Weights of a small transformer language model.
Size: 16 layers, 24.2M parameters.
Architecture: RMSNorm before each block, no biases in attention or MLP, normalized queries and keys, learned residual scales, weighted sums over earlier layers.
Training: a variant of Muon for these matrices, 353M tokens.
Each number is 128 + 24 x the weight over its row's rms, rounded and kept within 0 to 255. Layers, rows and columns count from 0. Numbers have three digits each. The size before them is the row's rms in percent of the matrix's.

# gate: layer 3 MLP gate, 1024x384, rms 0.135, rows 669-678, columns 192-287
# up: layer 3 MLP up, 1024x384, rms 0.144, rows 669-677, columns 192-287
# down: layer 3 MLP down (transposed), 1024x384, rms 0.104, rows 669-677, columns 192-287
gate669 096:136106108146184127124112116136083115063154115137100117123135151141107129145154090135071118108134147154108140119084138132150151111123131090128103116111135115119103142136129150117109115099106167094101159149167139148124100129092101133104122151139153136133117134138137133151115161135110165129
up669 097:158116104144115137126114149125141130118108118098132131107118116166161138150128109115133149083117081113139121114146141116147120145115137134112167135138137112114123113102143135121153146128170131134139058151153100122121132135156130135135114132099148102148163099106123139114154105123118133127
down669 091:103126141104127139109109158152138161130130130108167144107144098177108131060122141109143125125136129102117113152177077111129138167138122157126152148151139129134111134124151123125068080115119155155120134055177136121148149143173161130074143150119097120082137120097144121170098129125130126109
gate670 106:174133127170093110073116121121141135123165132128159139131146154122109091168125114164113124138133129118123141123121128156149089134116123126141152155134127136106100180144117184156129132094154126120142090063102139147136139145183116082129077160090113140139130153115126184126105132119110104165
up670 105:094119153146139146146220129112100141144106084153123107132109081205120097116106150144148091139115100140120146127108112103142166137126148113137109075082130138113118123134162114118126087136110138123106120166141176090094129160114097112094099139117115138138131115133141099118119130162161126137
down670 102:113128102078119115143153094126098128123153124103163082119095122145131126143116145103116119162136133148134142151168114095089149108154141147113124173115156116168111106116120100138160133082150161128135120125169124116093114104130124131131086139127161102165105121152168117137071179132144130113
gate671 095:150130116186151128102094119122155117112100087131102145120145080098121130119118135122124134108131150154141126161133150133139156172115155127129160140112076130141107140136114122149118157120147148133094142103170145152148143166137151107132146142162137104106186110107125113118134102164161138158
up671 093:147141131135102154111111127150146141127138095152110125118128108147111119138113108118079135175132087148097115105116124137154155112080139106159132125162179125137062128115131115127139105112156139152133133145137087109136135121098104138128105176092119106166176112142146134172092117107120121126
down671 098:135116086132158160120149104165152119132104104087096126067143170160115085152091133086116150125123102168139092116130127147142133123110115141157096147110134132144071130130141161089121080126155087162117079069134143102097085112085148106120160125134084115142107148172139102149099122121132122119
gate672 104:116132153113122134112086144115159115117107092131176130126106093201153126111091162106133108186136137162129079125131147131082130153163155178151114155139136124164103108124097134123158120130094069125134159165122101129127099110108162122135084101135112120129116090143179115124117146150106142136
up672 107:104071163118103083109138093106143135115133132114145133136106122087112085133118133095089179103109099142138086093102109138126139148161108144090148132161149127155157110160132141086149129155111102169126143132122145101079119118124106119136146149151111114170116124129148135110152121159140157110
down672 104:125135172094130134095138111137161089154148098156136115122092140133113122105124140132205104124133120117103135166142134116128116127105133137175138148144173103094116114101109122148111140139142163105145115111096142136143104172152117126066163105122148123096130185103110128112151119191081072174
gate673 097:131117127108131143150143173103079158132134138133106132143151119166132117097146133139131160117121141079113142112118187116114174117115142143125119129133133098114130128117117111134112135089166142112157121116103129149120103110131117147180133115095124135148132098115122106145146151091148065117
up673 106:094193138100125158131122076157121129099130109091129146132146147138113120095128117112109132119125098140139096108087106119159134115080131111136098146095132120091092158096156107128114131101164151190101116112151161112105133150180137099139111101125125105112156126112140055119143141136134132069
down673 101:119138144149145110097114142155143101093131142123106090108148128137144153139119134087101155139166154127103151124136108137141137131138143151144138115097127137135105101180139078114142098124096113145159123165131108158108148129196179106095106131125105121103088159136117116133141168160150130089
gate674 114:125124132116121126116134130175090104150108120122146112082103073143112110120159141104106160145132107133161111133128141134153076138085072138112180150119117078137127118149136153138158125143177147141123137114088131183124129104140087099175118150100142132140112138121109111148101150100112163110
up674 110:106135136124117150126084127113194170093116131142130162182112141120127130131151102132134105120117112108142158171131171116145146099161173118133079102112147175155133105107097127111085150105095100078131136099135115098100105117119129129107156147152116087112084097155129087140148072093123098146
down674 113:129120141178129104145097126126148125124134111156100126104123102140096154131130130112153148144123151116096133132128127127086149111137110153102121161110132141078146155129098138125167111133113140091124127088142131112109151109118122148099143109142099141163126147133156102153125089096178137177
gate675 108:136126102111136083137139170147114159113159124168134075149136077159110136159111150137174130118115123113124119087169155103124099134121175137129130073126138130117124141066141143115115123115157102111132108121127122131088132110133120164150130094119147126129112102158133112143158136115136145120
up675 114:118132137110129135144152124108114092114125108098122087103149110093149145115055167077087150154146179175122126123130146132145148129142132115138149133150108109116141129143099141095075142144173161125110138144130125102117152119164107118121125062123147094117155145071128161142115138122133162114
down675 110:136134129135166138141116145162127120136096125100127155085114123162102133151101108134119154156125117187124119104132177149086088147130134137127154123112129133093156139132108158119135156122169140167118160125126147110112098074157100144103181134124113107103111146183147108143109148128141139139
gate676 100:148104087113132129095106133132127105101090075135099109152096134122112096088111130136127175147118145118151137159137139099130115138133129119138128098127115101095107130113092080093158120127108125062088160140143128119141150136144121147112109134097108127099098112136135128112118076134086111103
up676 100:189084110114132115154136110128129118127151138141160129109096122149138138090130114124122153117169160168128128106148146147109119134094144142112170067095139139150147107145095123124128131115158130129118133141112137110151172117080141146145114128155112094103131172120136150106113117106167132141
down676 094:088102148102141120096138172134139176122142183151080105129140120121135121102128113098146138160119094132105152148117124090190150108090138159116156132155112142125138101127104114103155154130105129143167127122127071093114112154172145136127129168101110138171081116121181147141160186190149116133
gate677 095:099140147140143134125146109150127116125093115176114167133105155161108124151152137142110132073131147111118099142121092134142152098114113142141115111137125082132134151122170114188194150172150160106084125092158135110084105119139091127107139146159136108120161160137094106142128137080145108121
up677 104:129149136090166158164142077105088092105101110129080132139080136142127177140114147126112093057141155100132089128154081145151139123061114156139070122106122130104123128127154156173138142147158149142090112118175117144119114084151123149138124166141126137120137152100115130137094146103130078086
down677 125:124114145127155131113124134157105123137116084153121144100135153110134168118155126143128124133112103108148141104151097148149142157131129113101120104081158117138154121128129151147137154145149169151105114098170146101149089131120140115164175160104140090125119129115098108154118136087121134147
gate678 096:165137132074087164134127084142125101155131122151132117065134062110171154180102122144140148136076104166130098133120129109198128131117148157128143125161146153110108146125108136135128102144138133123112143117093115146139137118095130096094151097153140140121128170100100095153172095099148094117